config.yaml
rope_base: 10000.0
qk_norm: true
init: "normal"
init_std_qkv: 0.0584
lr: 0.00425
weight_decay: 0.0
decay_shape: "linear"
doc_mask: true
steps: 7837
Each number is 128 + 24 x the weight over the matrix's rms, rounded and kept within 0 to 255. Layers, rows and columns count from 0.

# layer 11 MLP down (transposed), 192x64, rms 0.0839, rows 58-92, columns 0-63
[[152 115 127 150 112 148 129 125 134 166 115 121 142  90  99 109 149 110 113 129 135 167  98 121  94 143 148  79 150 155 102 133 136 172  83 113 175 114 120 122 169  82 119 112 144 112 129 127 130 123 120 115 157 152  95 129 139 111 119 143 114 141  94 149]
 [122 162 119 121 147 163 105 107 104 149 120 129 112 112 150 124 136 165 139 149 103 100  74 128 188 117 129 143 103 134 136 156 148 124  86 131 100 145 136 169 145 135  92 121 145 119 105 157 135 148 117 129 114 152 160 104 105 150 157 147  86 141 134  98]
 [152 151 106 101  90  85  85 122 111 164 148 115  69 142 139 125 157 147 148  74 124  94 149 129 131 155 144 113 107 149 108 149 157 103 152 133 131 114 145 105 120 125 107  65 148  91  93 110  98 120 146 176 122 164 166 122 154 152 109 100 126 121 100 106]
 [140 126  91 116 117 101 131 170 105 101 109 134 126 103 133 175  97 124 113 117 114 158 114  92 151 135 107 155  93 115 134 117 137 140 102 121 124 123 165 155  96 122 120 100 158  91 105 154 162 126 102 145 113 122 127 133 182 139 103  94 134  96  90  99]
 [118 119  95 104 149 100 111 149 147 110 128 132 111 152 200 128 115 120  97 132 101 128 104 140 117 115 160 166  89  64 158 139 109 151 154 161 137 156 156 171  87 110  82 116 113  85  98 150 142 184  83 131 111 109 137 127 133 131 134 123  89 161 126 126]
 [158 139 144 100 126 169 152 154 123 152  91 148  99 124 152 137 133 100 173 139 156 116 149 162 169 124 109 118 135 125 129 102 140 170 162 166 108 116 143 105 137 117 158  78 146 131 127 172  98 128 150 138 107 153 113 156 157 147 108 160 139 138  90 132]
 [104 129 115  98 127  46 118 102 131 117 185 113 130 143 106  95 124 115 164 128 131 111 148 151  94 166 112 125 146 140 101 116 135 140 130 134 131 110 141 142 113 164 146  99 128 134 206 114  99 132 150 101 123 136 133 114 156  99 149 117 122 102 182 194]
 [123 126  98 137  88  84 151 147 137 125 144 123 131 128 102 129 141  89 100 137 138 140 107 118 172 109 120 109 104  81 147 179 177 148 106 135 113  63 136 119 135 101 125 122 131 132 142 111 138 134 144 134  96 177  95 140  93  82 154 134 131 156 118 124]
 [125 129  86 130 130 120 175 126 116 115 100 166 130 101 134 106 124 147  91 155 115 103 145 153 160 141 149 134 106  84 155 141 140 180 152 103 162 139 135  99 149 112 109 105  96 185  94 133 130 138  86 114 104 163 137 145 158 136 135 134  95 166 121 124]
 [110 133 122 122 129 107 102 184 156 145 111  85 148 117 129 139 150 106 146 138 156 139 139 125 126  89 134 123 149 110  65 118 113 151 105 130 119 135 146 116 102 121 163  95  91  99 119  98  96 117 138 132 132 123 101 129  89 159 112 130 123 101  89  83]
 [103 125 145  84 116 117 130 141 115 123 162 127  92 161  93 152 126 132 131 121 143 130  99 150  71 118 142 121 127 133 132  95 113 136 181 158 118 138 139 123 151 129 108 139 161 123 116 130 136 152 138 141 186 142 134 145 102 168 139  69 124 151 148 135]
 [124 156 109  93 132  89 157 119 139 145 122 138 149 142 133 171 103 108 164 130 124 153  96  68  83  94 104 110 122 115 134 120  94 103 121 112 130 130 148 173 128 159 107 124 138 145 139 134 111 112 176 121  88 170 165 124 116 113  98  92 102 141  95 147]
 [141 113 111 171 162  89 114 122 168 148 143 127 139  95 118 128  95 105 121 104 141 121 122  82 123 127  94 129 132 141 121 128 142 123 139 115 120 112  99 121  86 101 132 149 139  90 128 113 148 180 131 104 133 124 103 154 121 148  87 111 135 100 175 128]
 [128 147 124 109  98 139 113 143 157  69 108 121 101 157  97  89 121 125 129 155 149 114 155 105 105 158 131 133 159 112 127 134 112 162 134 146 155 110 100 114 115  92  87 133 136 120 133 113 129 104 101 164 125 157 154 169 134  99 108 104 131 180 122 134]
 [102 106 127  89 108 134  97 139 157 119 131 143 100 145 134 138 130 129 138 125 127 130 157 112 118 112 143 125 131 141 143 141 141 129 126 138 204 104  92 133 175 148 101 130 123 114 148 117 165 166 109 141 114 138 150 161 151 150 150  83 131 111 158 112]
 [108 148 127 114 147 161 167 127 175 115 169 140 122  83 128 129 141 126 166 148 115 105 126 127 162 125 122 115 135  95 129 105 129 135 117 159  94 129 138 127 156 158 118 117 135  91 167 172 151 121 102 141 115 187 137 136 161 111 152 161  95 137 163 153]
 [121 150 151 123 137 152 136 126 114 147 113 141 149  81 162 129 150  95 122 158 169  84 139 118  96 152 133 137  99 142 120 118 130 103 130 120 110 159 100 119 133 123 119 168 155 131 154 147 116 158 140  95 166 109  98 144 135 163 107  98 162 120 125 149]
 [126 157 137 133 137 145 135 116 141 136 144 130 126  92 169 161 105 146 192 162 155 116 134 110 158 141 143 133  84 108 123 123 109 157  87 141 134 105 101 163 127  96 101  88 130  97 111 125  93 128  60 156 129 133 159 117 172 141 158 160 116 103 126 135]
 [124 139 129 152 139 125 104 132 131 158 144 159  91 107  89 160 157 111 101 126  96 137  96 104 172 136 109 149 143  84 116 109 145 135 119 159 121 122  86 127 165 138 136 127 116 152 144 140 141 171 153 128 109 126 125 120 125 140 129  77 143 142 130 175]
 [114 144 175 115 118 129 154  99 130 125  85 141  99 152 126 112 135 109 175 114 132 130 117 182 126 163 178 117 124 163 105  93 119 159  96 133 119 131 140 176 112 111 136 142 105 143 147 130 119 155 117 120 103 138 133 149 154 178 116  88 156 119 139 134]
 [132 182 136 112 113  92 136  89 107 138 123 141 125  85  94 166 141 101 116 159 151 113 113 146 143 146 158 141 121 129 151 128 122  82 125 145 128 122 154 149 119 192 133 112  85 146  79 128 165 145 125 128 113 133 140 100 132 109 115 156 115 152 113 186]
 [108 151 136 111 136 159 122 139  65 150 153 123 148 101  84 165 136 112 117 121 151  89 131 145 157 115  95 140 136 149  91 103 169 150  99 102 141 142 110 120 119 136 159 105 130 181 139 102 109 114 131  92 122 141 153 120 148 120 103 117 178 106 110  62]
 [134 127 115 114 149 103  78 123 144 104 135 108 157 170 100 101 118 163 134 129 144 118 123 130 137 120 145 114 119 139  99 107 140 154 113 147 130 107 106 122 100 153 138 131  99 144 115  93 100 103 171 167 117 132 111 149 143 145 136 136 106 151 147 120]
 [ 97 140 119 110 103 108 163 133 142 136 149 139 161 131 163  78 151 131 139  91 112  75 146  94  94 116 136 139 102 129 128 148 126 104 134 135  67  84 150 149 149 145  99  81 149 158 102 111 176 124 128 109  75 119 175 143 131 143 124 137 165 139  77 144]
 [119 125 118 146 107 103 134 162 129 135 143 106 109 157 138 120 154 124  15 140 160 138 123 153 137 135 146 125 159 105 128 126  74 109 132 117 103 108  90 135 131  92 125 123 122 148 125 121  94 120 137 119 135 116 142 133 108 136 153  87 139 151 118 103]
 [135 113 160 137 166 113 120 113 119 141 127 144 155 120 157 138  92  98  61 108 169 132 118 113 105 155 123 117 123 176 138 111 134 127 174 116 145 101 143 182 116  97 109 123 105 135 104  85 104 138 159  94 145 137 134 124 108  67 125 138 174 133 156 155]
 [151 125 117 160 112 118 133 142 103 157 143 151 120 155 101 105 103 110 115 146 131 148 121 157 179  99 119 102 158 159 115 114 128 137 191 148  72 133  99 129 130 127 107 121 107 135  99 153 151 125 175 103  70 103 120 132 105 123 111 120 109 125 115  76]
 [142 113 100 130 117 120 116 121 138 126 116 154 106 115 107 153 150 134 183 108 126 141 145 131 130 118 128 146 169 116 144 131 135  77  97 160 126 181 138 110 111 115 151 126  92 178 127 142 165 119 111 103  86 145 130 153 132 137 138 129 156  97 138 117]
 [118 174 154 114 108 139 151 159 153 120 114 126  79 132 117 121 161 130 135 127 103 129 110 139 178 133 106 111  87  99 115 140 120 142 109 143 104 145 116 102 135 146 122 127 108  97 130 125 146 180 132 124 169 113 181  99 154 151 148  93 124 112 131 102]
 [137 167 144 135 140  96 118 159 131 148  83 169 127 107 101 144 176 116 200 136 103 170 141 153 147  59 149 110 112 162 119 125 112 166 127 113  96 134 138 127 114 116 151 123 111 111 125 143 164  93  64 124  90 145 145 120 172 119 124 143 153 123 134 126]
 [152 127 166 131 153 100 141 154 123  85 156  99 128 137 158 141 116 125  88 116 140 130 143 142 110 119  82  75 138 116 140 150 130 112 134  88 119 114 142 101 112 138 110 114 137 148  94 169 119 106 125 122 136 117  91 130 142  76 157 129 144 123 131 114]
 [113 121 140 168 108 135 145 132 172 126 124 130  83 152 119 128 112 158 134 149 177 137 135  95 168 154 146 145 132 112  99 113 162 159 120 153 144 125 105 183 138 157 121 145 104 129 125 112 158 114 123 131 157 161 139 118 129 105 118 144 158 120 120 138]
 [129 167 123 127 163 170 159 105 144  97 130 133 129 106  97 138 137 130  56  95 191 110 122 158 155 120 143 117 149 130 121 161 113  96 140 159 111 157 129 133 145 103 152 125 176 112 143 108 149 133  99 142 120 103  65 133  82 160 108 160 100 104 140  99]
 [122 142 147  95 146 160 113 139 134 117 146 114 144 151 109  89 156 121  67  98 137 142  98 104 144 108 108  86 137 159 136 148  70 175 139 146 166 113 162  97 141 154 176 115 140 113 115 130 112 122 146 142 129 135 113 159 100 107  98 151 133 179 152  68]
 [138 144 142 132 156 151 151 125 100 102 164 130 141 112 116 153 111 117 159 117 137 158 140 123 192 147  95 111 173 134 123 108 114 151 129 155 149 173 120 105 136  84 126 118  96 116 190 156 114 124 105 117 141 156 118 142 116 131  97 137 135 138 141  34]]
# layer 11 MLP gate, 192x64, rms 0.0831, rows 59-93, columns 0-63
[[109  97 143 118 135 148 175 103 117 145 133 131 119 137 148 127 158 188 122 119 143 135 134 127 123 141  96  98 149 137 165 106 135 143  82 128  80 119 121 139 108 123 133 111 144 126 104 134 135 159 141 111 114 120 122 150 152 161  87 107 133 142 104 114]
 [167 136  90 106  95 106  99 132 120 150 133  92  88 143 112 134 154 181 151 123 138  75 129  93 144 160 111 181 149 177 126 125 155 122 151 174 137 129 125  78 137  89 129  88 156 108 135 117 145 146 160 149 142 164 156 128 161 116  85  96 115 108 156 139]
 [123 152 120 119 102 126 116 127 115 124 117 140 121 149 143 150  99 144 120 137 126 113 147 116 119 122  54 144 145 136 138 104 131 125  92 118  79 128 139 160 107 151 185 127 151 110  94 116 130 146 101 141 104 168 144 144 168 141 114  95 135 112 128 133]
 [121 109 155 121  94  91 112 130 137 153 130 136 145 173  84 123 129 154 200 149 135 131 145 113 186 118 131 166  93 123 143 139 161 150  85 122 171 160 118 120 133 133 119 107 101 138 124 136 134 147 101 123  66  75 149 127 115 146 119  89 117 205 174 160]
 [166 127 109 124 106 150 108 138 146 149 134 131  85 134 166 151 102 127 137 161 157  98 162 113 107  94 149 117 149 131 105 125 159 114 161 156 114  97 142 119 147 134 112  93 131 159 101 169 106 116 135 105 112 158 102 138 127 143 151 140 176 100 106 158]
 [145 107 149 134 140 185 112 127 134 130 148 156 148 109 132 106 150 112 138 161 129  80 135 158  85 124 121  92  81 145 151 158 149 154 125 128 117 107 128 147 156 130 167 140 118 144 126 130 148 132 150 137 152 120 137 126 117 146 156  98 171 167  96  62]
 [154 125 174 172 135 136 107 136 176 129 134 139  90 136 120 117 162 137 139 149 149 132 134 114  97 140 134  93 123 142 129 129  96 152 165  86  98 133 113  82 147 141 123 127 124 130 147 131 176 148 118  98 156 136 132 135 167 147 129 121  99 118 152 106]
 [176 157 143 118 137 129 136 128 152 159 111 133 137 131 105 162 132 167 141 124 102 116 187 107 154 136 100 134 108 135 157 125 121 152 122  85  82 155  99 145 155 103 168 110 116 130 116 116  74 129 148 128 148 140  84 151 138 140 128  56 146 146  97 164]
 [121 141 109 165 145 150 119  90 130 157  82 150 136 138 161 146 155 143 101 129 133 131 172 149 159 165 127 130 111 117 143 156 120 134 141 103 104 165 146 112 142 163 154 151 147  91 117 136 112 138 131 128 113  94 139 124 110 106 125 137 115 119 110 130]
 [113 124 115 129 139 114 146 114 144 111 185 127 114 146 165 141 133 129 106 120  94 136 103  94 128 136 116 147  84  98 107 112 153 123 127 163  94 121 133 120 109 133 121 137 137 119 119 151  89 153 126 168 142 114 144 120  94 165  68 111 172 130 143 162]
 [143 109 155 108 154 146 138 168 183 145 133 120 162 129 115 163 105 179 168 139 141 131 126  87 105 132 153 167 109 137 199 185 166  96 165 141  64 162 159 147 135 122 134 118 132  91  78 132 114 158 110 128 124 144 163 123  71 160 106 100 118 160 142 162]
 [117 125 121  96  86 176 104 102 142 119 140 143 101 129 126 115 144 132 159 180 144 128 161 113 109 121  99 112 143 124 114 168 185 129 135 171  87 161 150 101 125 165 124  90 145 144 140 130  95  94 102 159 128 133 100 164 119 151 121 145 131 154 100 127]
 [117 160 119 110 117 134 132 121 134 187 122 125 124 153  86 123 108 145 155 154  93  85 127 124 126 136  48 148 125 131 138 108 139 116  61 135 105  83 160 115 131 123 114 109 152 136 116 157 171 137  94 124  92 155 137 131 154 150 125  71 170 121 122 110]
 [157 173 135 158 112 126 155  94 111 135 128 151 149 107 114 104  65 141 130 116 114 124  93 139  92 129  89 167 125 136  65 147 127 145  99  83 105 138 118 110 102 127 124 137 140 120 108 140 171 125 100 143 136 136 138 117 144 142  86 150 156 106 149  92]
 [120 163 111  94 151 158  80 124 156 142 124  73 133 146 123 123 193  99 140  80 108 111 140 113 141 148 126 154 121 107 101  95 126 112 185 115 109 119 157 102 161 100 160 137 129 123  92 133 143 132 137  97 121 134 117 156 112  87 105 156 160 149  94 137]
 [132 140 150 156 123 122 164 147 124 123 116 110 116  48 143 136 107  92 160 172 159 108 112 131 123 113 145 125  83 101 109 142 129 129 121 112 116 126  67 127 132 126  72 159 167 149 111 121 142 159 138 107 134 141 112 121 107 109 168 111 144 107 120 162]
 [117  97 106 119 121 126 142 108 138 138 140 118  81 145 139 145  64 145 161 137 130  99 125 115 111 114 131 191 125  92 140 113 143 142 104 179 172 118 125 138 146 116 102 125 123 111  78 135 116 141 137 126  87 124 125 124 163 210 135 107 121 159  95 167]
 [138 117 119 165 127 140 126 153 132 131 139 132 101 159 128 138 152 167 148 142 110 153  97 122 130 116 114 141 102 147 110 129 122 134 134 142 124 131  91 131 183 116 152 172 115 124 142 136 125 170 123 153 112 128 122 104 134 117 108  94 154 131 124 144]
 [172  84 127 133  97 139 107  66 153 133 124 112 128 157 158 126 108 194 141 143 149 114 178 128 162 139 113 119 103 122 142 134 108 129 183 125 107 125 100 142  89 119 142 164 116 128  86 158 113 155 175 102 107 192 129 156 109 136 113  88 186 122 116 182]
 [107 122 126 162 159  92 115 146 157 129 112 102  95  99 152 138  98 129 122 123 159 128 102 145 130 179 107  93 185 157 126 149 142 104  75 149 114 198  99 126 122 133 123 176 132 135 147 103 121 154 106 113 120 107 145  96 100 150 117 113 130  99 126 137]
 [121 170  87 123  78  97  73 132 133 111 114 128 116 173 117 154 150 133 133 117 130 176 139  99 149 115 127 150 137 138 109 120 115 125 118 163 145 136 130 102 116 124 154 148 121 134 122 143 146 144 153  92 154 125 158 149 108 142 148 123 134 136 120 115]
 [103 120 141 120 130 121 115 108 112 138 100 123 127 111 140 149 115  96 130 100 121 109  99 155 102 164 160 109 118 166 117 145 132  99 123 128 153 137 159 152 144 112 160 142 188 134 131 111  96  75 130 124 154 130 135 108  93 101 119 127 139 140 116 133]
 [130 144 196 120 125 164  98 124 153 145 113 139 124 121 150 164 111 158 171 125 126 115 142 133 128 135 179 153 111 132 160 102 168 100  80  97 134  99 163 156 153 202  97 158 122 154  98  87 164 114 133 110  90  88 154 134  83 151 135 138 166 149 103 120]
 [140 136 164 107 124 132 118  72 113 175 124 148 106 113 125 118 145 105 170 132 119 142 139 116 107 113 115 173 129 152 186 131 148 131 123 136 161 152 163 142 125 105 107 152 114 109 119 209 135 102 121 125 168 112 154 151 111 110 132 132 117 154 140 128]
 [132 120 100 140 124 146 176 123  97 187 130  91 109 104 114 102 126 176 119 121 104 124 145 140 130 141 158 133 142  82 157 141 117 127 100 153 125 126 105 123 113 166 153 106 166  99 125 147 101 112 103 156 124  85 132 165 156 179 117 112 118 119 137 140]
 [110  96 126 165 104 192 117 125 182 160 110 130 145 136 122 141 170 137 152  64 134 138 135  82 103 133 168 151 162 177 159 118 138 168 144 133  91 123 123 128 135 142  91 128 137 137  68 141 121 189 131 147  92 174  91 107  91 104 171 101 113  91  94 130]
 [158 103 141 162 113 114  88 123 120 134 112 136 109 105 124 139 133 194 136  97 138 117 139 100 148 139 116 161 178 134 172  90 114 121 137 130 122 186 125 178  84  90 126  92 138 145 108 113 110 147 133 159 126 150 149 131 102 128 144 102 138 124 114 140]
 [131  93 125 118 113 139 123 148 137 110 117 122 120  92 116 117 138 156 120 131 119 108 131 150 108 109 151 144  87 168 162  85 147 133 116 134 149  95 146 164 150 122 138 138 174 129 136 118 148 132  57 142  89 151 127 104 144 119 134 166 104 145 144  82]
 [144 144 135 131 141 115  71 147 160 127 150 123 129 114 144 160 194 100 140 161 110 147 140 137 134 133 146 124 104 131 126 167  97 151 106 162  94 123 157 143 117 121  89 145 126 113 113 188 133 105  75 128 143 124 148 174 167 110  96 169 176 141 190 108]
 [156 117 107 102 111 140 141 102 160 105 103 134 124 130 150 120 154 171 146 146 122 141 121 126 151 125 131 142 133 173 152 131 156 149 157 112 141 110 133 130 113 142 157 143 116 124 139 120 137 125 130 125 144 128 113 110  99 143 123 127 102 135 117 152]
 [157 149 103 151 108 114 130 109 145 141 108 157 148 135 121 116 100 121 142 124 143 153 128 127 105 167 116 175  80  98 105 163 122 155 115 158 125 132 121 139 110 158  67 103 119 107 109 140 138 127 120 168  97 134 124 183 164 105 144 130 100 154 110 160]
 [118 130 148 130 123 145  96 107 133 131 116 175  93 140 111 184 156 107 171  86 140 128 168 112 135 141 140 141 121 147 166 130 177 107 137 186 134 103 160 104 120 138 124 133 108 165  69 131 154 119 161 129 134 132 107 125 116 155  79  90 153 129 141 119]
 [131  97 123 145 109 131 104 108 122 179 155 203 131 117  95 139 118 100 150  98 150 133 127 140 108 136 142 144 131 114  96 184 190 154 148 126 158 144 140  87  86 122 175 106 156 125 122 121 164 126 131 145 149 100 172 132  87 107 101  93 171 133 123 162]
 [110 100 117 125 113 181 133 106 201 151 159 180 127 137  96 143 118 108 176  87  97 153 105 128 105  81 141 136 181 146 150  85 153 134  82 177 124 124 136 161 130 108  99 155 101 149 102 125 128 181 117 111 120 160 114 127 145 150 149 126 168 111 128 145]
 [131 121 138 109 122 110 110 102 119 105 111 121 115 160 117 137 152 129 119 122 119 120  89 132 146 111  92 151 130 158 163 112 165  98 160 151 154 100 170 132 169 154 131 149 134 137 132 115 122 125 131 102 151 132 125 142  96 152 111 126 151 132 116 103]]
# layer 11 MLP up, 192x64, rms 0.0831, rows 59-93, columns 0-63
[[156 140 116 126 126 150 131 140 140 136 128  94 135  91 128  75 138 134 130 110 166 104 122 149 133 125 143 142  83 165 108 157 154 107 147  86 137 122  83 157 110  89 119 136 127 118 142 128 131  96 186 174 129 111 152 109 100 119 157  95 158 143 120 122]
 [ 84 138 122 128  55 117 121 125 100 134  90 118 131 162 143  96 163 142 166 100 157 102 136  71 115 144 108 127 143 130 107  87 178 137 120 134 175  99 164 124 168 149 125  94 132  72  97 146 161 167 144 165 118 188 127 111 119 124 116 125  96 139 173 148]
 [105 103 159 117 115 169 135 126 122 100 121 119 137 164 113 140 110 137 163 141 122 110 113 134 111 156 131 186 122 169 175 112 124 117 152 101 122 136 144 127 102 144 159 116 138 119 105 104 150 118 140 103 161 139 128 120 162 111 121 140  95 117 130  84]
 [151 151  95 121 142  83 127  67 132 123 107 108 105 140 169 113  98  85 127 154 156 114  84 131 158 119 145 154 126 111 152 119 161 144 117 128  96 194 115 124 115 169 145  97 121 127 122 164 120 125 152 127 151  94 104 178 120 136 144 134 106 174 111 128]
 [140 108 157 137  93 174 147 147 137 153 108  98  94 151 128 115 107 118 155 126 118 115 176 141 147  87 139 157 148 125  80 120  95 130 104 127 128 131 135  94  88 146 137 132 110 153 128 139 118 131  81 170 126 139 136 131  97 105 155 111 130  99 129 104]
 [146 116 147 108 174  99 125 103 148 142 144 183 116 116 121  91 127  99 136 153 142 112 174 119 123  85 124 118  78 112 109 170 113 129 117  96 116 120 155 123 101 150 130  78 176 160 149 116 147 163 132 107 134  98 118 103  89 124 127 140  87 108 124  77]
 [142 124 161 126 138 161  97 116  73 149 150 138 134 154 121 170 153 156 123 115 150 130 127 113 141 111 114  89 135  99 147 125 201 128 108 109 131 113 129 130 117 153  85 159 142 128 170 174 105 130  79 123 157 130 125 114  95 123 101 150 139 126 115 144]
 [ 98 175 150 101 107 130 139 103 150  62 129  93 110 135 138 161 129 143 115 123 114 132  92 134 120  95 118 118 132 143 122 158 187 131 113 128 155 117 144 105 114 126 137 114 135 109  90 128  98 119 170 126  96 173 148 144 128 123 102 178 174 150 136 142]
 [ 84 128  96 118 135 152 132 116  92  94 110 145 144 143 129 154 138 178 128 148  61 144 166 143 105 117 153 106 122 105 103 120 144 108 111 108 107 133  87 100 130 155 135 124 102 115 135 121 147 153 137 125 154 104 156 127 118 121 151 104 117 130 106 137]
 [107 112 176  97 117 116 136 177 109 124 101 104  86 113 108 116  81 110 122 119 160  88  92 157 109 114 117 153 120 128 148 134 116 165 141 153 137 117  90 141 121 176  95 122 117 139 138 118  96 148 120 127  90 135 140 125 120 143 140 115 132 113  89 132]
 [141 126 129 112  87 137  83 140 131 131 155 131 151 155 105 120 160 196 133 112 125 114 124  86 124 125 146 137 129 167 168 100 162 115 123 105 135 118 179 151 135 135  89  58 106 117 174 142  99 142 124 111 141 129 123 105 151 144 113 135  64 114  91 127]
 [122  95 101 140 172 154 101 143  78 104 133 114 115  95 112 130 127 131 116 142 103 149  96 139 110 178 129 148 112 129 106 155 137  87 147 128  90 101 106 151 166  79 110 156 127 117 114 132 138 144 142 143 140  91  95 127 165 126 132  94 132 117 114 171]
 [123 124  90 102 144 164 159 126 130 116 145 141 162 114 131 103 104 103 190 104 133 137 135 146 129 109 139 148 104 125 139 119 122 137 131 177 143 166 135 156 107 120 156 151 134 137 161 132 158 140 130 137 130 124 113 154 166 103 170 121 112 164 124 126]
 [120 160 102 141 138 107 163 127 111 117 164 180 171 116 132 118 121 168 115 153  96  85 110 139 111 152 140 130 164 125 118 122  90 137 146 118 107 147  48 134 120 144 127 137 152 143 135 130 140  92 134 152 139 178 149 120 132 134  86 140 108 106 116 112]
 [ 97 135 137 107 141 116 134 121 145 134 124 157 135 141 171 106 104 124 143 110 147 132 183 108 101 127 144 106 137 140 153 120 104  75  80 144 191  94 151 120 105 135 143 151 107 178 126 101  89 126  94 138 117 107 144 159 121 154 125 119 153 112 166 143]
 [105 143 119 103 123 142 154  82 128 145 145 113 119 114 161 143 193 152 159 114 103 125 148 139 207 125  95 138 139 151 124 140 124 176 116 120 112  89 150  99 134 131 161 126 111  97 125 123 143 140 124 137 154  99 127  97 149 109 109 140 110 144 112 177]
 [161 172 128 133 127 152 176 125 153 148 134 132 127 113  97 131 135 100 146  82 120 120 111 121 181 157 124 108 167 128 117 111 130 134 137 123 129 188  99 149 106 146 129  82 160 121 131 171 119 121  66 144 139 145 132 143 136  94 167 143 157 127 129 132]
 [118 164 126 128 129 164 107 117 155 134 161 136 120 119 131 123 135 107 136 161 133 113 146 117 127 169  99 115 100 145 141 151 154 169 107 116 111 117 138  96 101 104  88 123 130 133 138 140  99 112 143 111 134 130 116  90 135 126 151  99 121 118 133 170]
 [162 170 143 139 121 170 151 117 171 138 102 134 113 103 129 196  96 136 129 144 131 143 113 105 128 158  92  97 123 121 144  99 171 138 116 118 117 133 112  87 130 126 131 126 108 108  97 135  92 165 182 144 154 130 132 131 112 133 135  82 189  82 110 158]
 [140 121 126 137  99 121  83 165 147 147 167 161 119 152 162  94  93 143 149 152 106  90  96 139  91 165 156 144 162 143 106 121  85 151  77 153 150 158 151 120 135 120 119 157 104 166 149 151 153 101 130  70 136 115 117 127 136 128 126 172 120 129 104 111]
 [110 149 135 181 138 127 146  96 114 143 197 153 142 175 102 136 134 129 123 154 143 132  93 125 132 152 140 103 134 114 180 102 131 146 129 113  97 137 159 129 146 162 156 119 150 130 154 112 126 114 166 109 110 132 141  89 132  98 154 113 120 183 125 108]
 [ 93 106 154 102 151 139 112 116  90 109 115 162 120  96 167 135 114 138 120 135 124 140 131 118 100 141 152  95 141 141 142 133 116 105 153 112 133 116 137 168 139  96 125 128 146 131 142 160 153 153 140 122 142 143 160 121 131  97 123 127 126 135 147 120]
 [149  79 196 172 125 112 129 144 145 139 153 125 138 162 106 135 113 139 141 176 136  85 136  92 105 181 136 107 139 117 135 173 113 142 161 146 103 138 151 144 142 157  99 101 104 146  95 139 107 162 133 126 139 147 179 121 145 157 174 130 115 136 125 136]
 [156 110 123 131 113  95 137 162 163 135 153 155  86 119 121  90 158 119  74 133 153 176 142 158 150 135 135  73 158  81 147 118  90 106 132 108 123 154  94 130  99 130 150 118 123 154 110 152 129 138  89  85 136 129 131 116 119 152 121 131 122 110 159 136]
 [143  99 158 139 178  97 145 147 131 106 136 115 103  99 158 115 131 148  91 110 124 167 137  93 122 133  72  69 157 151 150 143 124 101 138 154 139 118 132 185 137 141 122 120 158 127 164 126  94 153 139 121 132 138 137 149 143 124 118 131 142  73 147 137]
 [130 132 160 160  95 138 114 106 102 106 149 161 142 113 113 110 128 127 157 120  99  91  83 136 173  98 106 118 156 150 124 144  79 115 153 138 158 149 107 130 124 115 131 115 112  76 130 108 117 110 173 132 121 119 151  98 152 115 172 132 138 100 168 126]
 [115 112 136 173 137 130  95  94 167 132 116 147 120 137 132 142 134 138 160 114 134 130 127  93 107 147 111 153 182 129 146 149 112 135 120 117  97 143 174 117 107 115 133  88 123 167 123 134 130 163 101 126 135 160 148 155 150 135 122 118  93 138 165 148]
 [156 166 125  98  91 116 105 127 105  94 173 174 147 125 129 156  99 115 125 122 111 138 158 119 113 110 120  98 118  92 137 141 150 133 102 145  95 113 167 150 134 116 123 118 131 103  90  75 117 103 130 137 136 107  91 166 131 113 172 134 123 101 153 139]
 [133  86 140 138 147 153 103 146 180 149 142 157 169 176 139 143 139  99 144 132 124 144 145 115 107 165 124 126 102 164 143 119 144 150 109 129 140  92 158 117 127 193  88 163 107 115 132 130 198 168 143 139 101  95 128 151 148 131 138 116 104 122 123 107]
 [131 135 160 121 144 116 182 150 122  99 130 127 128 127 123 148  99 106 128 171 158 117 120 165 103 149 124 117 116  91 146 168 172 117 193 129 140 130 145 120 113 123 131 139 105 136 119 127 143 113 130 125 126 108 125 127 164 114 114 146 146 108 122  83]
 [102  73  93 148 132 132  98 134 129 147 141 105 116 158  94 117 117 138 133 145 140  90 128 108 178 103  91 105 160 144 121 123 104 167 154 162 105 154 143 161 142 134 155 150 127 146 139 121 134 154 124 140 125 154 128  94 131 131  93 140 143  92 108 108]
 [152 141 195 133 105 168 140 149 117 126 109  74 117 119  97 159 148 142  85 118 114 119  89 144 164 141 134 120 151  97 106 115  96 125 145 125 106 116 108 174 143  84 117 101 173 103 126 124  92 135 147 158 176 140 134  55 113 126 126 114 142 115 127  85]
 [132 156 111 128 153 183 147 117 135  71 115  64 124 126 154 115 138 130  60 124 115 115 143 147 130 124 131  93 129 146 168 136 126 107 121 109 114 129 129 165 191 163 135 137 129 125 164 124 141 121 114 126 155 138 151 126 158 144 116 144 113 136 121  74]
 [139 166 135 123 116 132 126 160 183 124 132 124 134 171 120 121 143 143 104 118 119 113 145 129 181 129  94 116 150 171 122  83 110 112 138 114 177 118 125 138  97 105 146 129 125 121 176 130 104 119 132 150 122 141 117 100 118 136 139 141 156 144 128  72]
 [117 111  91 109 139 124 125 138 109 125 127 156 111 163 152 146 146 107 156  92 164 129 113 106 114 141 122 145  99 161 143 148 145 144 118 106 130 140 107  90 113 108 144 157 103 123 117 175 100 149 142 120 102 141 119 114 111 118 110 112 113 127 107 173]]